From a checkpoint of a small transformer trained on Wikipedia: MLP 192 GeGLU, RMSNorm before and after each block.
Each number is 50 + 10 x the weight over its row's rms, rounded and kept within 0 to 99. Layers, rows and columns count from 0. The size before them is the row's rms in percent of the matrix's.

# layer 6 MLP down (transposed), 192x64, rms 0.0955, rows 33-40, columns 0-63
102:47 59 72 47 51 42 61 26 46 71 51 42 62 62 49 69 64 58 48 47 51 53 48 64 57 43 25 56 35 51 49 59 40 41 55 56 29 65 49 44 63 53 34 63 62 42 45 42 56 54 55 45 56 57 52 47 47 59 54 48 46 54 40 49
105:50 54 60 68 56 39 31 47 36 39 57 48 61 60 68 57 55 40 36 54 67 39 58 55 54 40 40 41 54 45 53 52 52 75 60 46 52 63 42 50 39 61 45 40 35 60 62 42 61 42 53 54 59 73 56 59 34 55 44 58 56 52 52 47
120:62 44 53 36 40 54 41 71 31 65 59 57 43 49 55 50 51 49 58 53 65 55 37 56 44 49 38 44 43 40 56 41 73 50 46 44 42 46 49 52 19 48 39 44 49 42 33 47 68 43 41 51 41 47 47 59 54 31 33 52 61 49 54 50
094:41 47 62 48 51 53 40 44 52 52 41 44 53 40 34 55 54 33 44 48 52 55 33 46 57 61 61 53 40 39 61 36 68 49 37 33 24 60 55 47 50 55 47 50 55 38 64 40 38 47 43 47 43 28 45 51 67 61 46 60 47 27 49 44
095:41 44 50 44 54 37 51 57 53 59 57 50 73 67 54 45 52 55 37 53 61 56 34 44 44 55 45 45 62 63 59 51 51 53 23 56 36 62 40 53 43 44 49 46 21 59 37 54 55 55 44 59 42 50 61 63 64 33 52 68 48 41 47 53
091:65 49 68 43 55 47 54 26 50 45 55 53 41 41 52 55 40 55 60 48 73 48 56 59 42 71 58 49 44 47 36 41 49 67 44 37 36 48 42 56 48 67 44 36 66 59 47 46 63 37 55 52 38 61 61 50 67 52 55 69 51 53 56 60
098:72 47 50 49 56 60 58 48 52 67 50 53 59 60 39 41 47 22 58 57 47 51 57 66 40 61 62 35 56 55 59 37 49 35 54 50 42 56 46 45 79 59 53 61 54 51 49 57 42 52 49 59 55 49 48 53 48 40 71 69 65 53 51 55
098:53 48 42 56 35 43 38 56 64 45 59 55 39 48 29 62 43 61 53 31 36 49 40 53 47 63 47 63 55 49 49 70 60 49 53 65 60 44 42 36 48 44 49 60 52 40 56 32 46 58 63 51 23 58 49 35 49 41 46 46 46 40 65 42
# layer 6 MLP gate, 192x64, rms 0.114, rows 34-40, columns 0-63
117:52 54 72 54 60 36 53 59 41 61 36 51 48 56 65 66 50 44 35 26 48 54 52 46 48 31 56 43 34 61 50 54 41 51 43 47 60 49 38 43 54 55 50 47 47 37 53 73 51 56 82 53 63 56 53 54 51 41 53 39 59 55 46 53
106:65 55 60 47 58 40 58 50 58 42 49 41 33 46 61 50 45 41 56 62 47 49 52 61 37 49 60 43 64 50 63 52 37 56 57 53 53 53 49 43 51 67 68 70 52 29 60 44 56 34 41 62 44 52 52 46 37 56 79 33 43 43 40 41
103:42 47 62 58 41 47 49 46 44 43 65 40 63 45 53 54 33 56 60 70 58 50 62 55 60 45 45 62 44 60 54 56 39 49 67 63 58 57 47 31 50 62 59 43 46 54 40 41 53 78 62 47 35 62 47 55 47 42 45 46 59 63 70 41
101:41 56 52 51 20 49 48 49 46 51 41 55 62 54 65 50 46 46 53 65 71 50 43 47 48 61 51 47 47 60 65 30 56 50 43 59 45 34 63 48 41 52 54 22 65 53 45 35 60 54 53 57 60 41 46 63 52 43 75 45 44 54 52 47
098:30 55 56 38 68 33 37 59 43 52 48 63 41 48 45 38 46 47 66 55 51 52 43 67 29 38 38 60 59 30 60 48 50 48 55 55 58 62 57 54 59 38 40 67 46 50 45 47 52 57 36 36 48 39 58 43 35 42 47 46 45 37 37 45
101:52 46 49 61 41 38 38 60 43 49 32 45 41 57 69 55 60 65 53 50 50 25 56 40 48 49 36 55 40 61 44 52 56 57 35 52 59 57 53 61 34 48 53 67 44 41 43 56 70 44 49 33 27 45 54 44 55 58 63 43 34 47 41 49
091:58 76 54 44 50 55 59 60 44 46 52 58 52 44 33 68 32 48 49 44 62 63 65 39 53 45 54 46 59 47 62 31 53 58 34 47 40 42 41 54 59 41 56 47 48 68 37 49 60 67 50 42 47 34 62 60 54 47 53 39 54 30 47 54
# layer 6 MLP up, 192x64, rms 0.112, rows 34-40, columns 0-63
109:50 59 62 50 37 60 64 42 51 44 65 55 43 62 61 34 50 27 40 54 45 58 39 55 40 62 56 50 44 43 50 57 61 30 62 50 55 47 44 37 51 39 49 53 76 41 51 40 34 65 39 43 64 53 54 46 36 46 49 59 38 50 59 34
112:51 59 46 44 47 38 52 73 40 41 51 44 63 46 39 54 56 56 69 60 43 63 49 47 57 32 53 63 34 44 43 55 66 68 46 67 50 48 59 58 35 49 78 42 43 50 47 46 50 53 50 36 47 45 35 45 44 47 41 73 46 45 48 54
098:45 64 65 61 49 40 61 53 67 57 45 37 49 54 62 47 53 52 73 39 45 48 49 37 51 49 50 60 60 63 45 48 55 47 46 55 83 33 36 57 59 57 49 37 40 60 44 47 67 47 44 57 56 59 33 54 38 35 49 50 57 52 58 59
085:50 52 41 51 40 62 35 73 34 53 53 48 41 45 43 59 51 46 64 47 58 36 46 55 52 46 46 47 43 35 49 60 34 30 63 50 65 51 56 62 60 38 62 65 51 52 59 54 67 61 35 60 44 47 66 47 57 48 66 34 59 56 49 63
093:50 48 47 64 32 49 50 59 33 48 46 55 58 76 46 54 44 45 45 53 52 47 57 40 60 28 47 40 59 42 68 60 66 27 53 53 73 54 46 45 57 45 53 49 51 39 46 37 44 53 55 61 54 49 42 49 25 48 58 62 49 46 45 36
099:46 56 51 63 44 53 39 52 58 45 49 35 45 44 36 46 64 52 58 58 33 34 55 60 53 29 50 20 43 67 40 40 53 43 44 67 58 62 57 49 38 50 52 48 45 42 37 33 49 53 52 63 58 50 55 52 53 56 51 44 57 50 52 21
093:58 54 58 63 71 55 55 63 35 63 48 55 50 64 65 34 52 40 45 66 54 57 51 47 75 41 41 52 53 59 61 48 39 38 58 35 43 48 37 49 42 59 61 56 44 36 37 40 38 45 64 57 47 39 51 40 55 54 52 65 66 55 48 60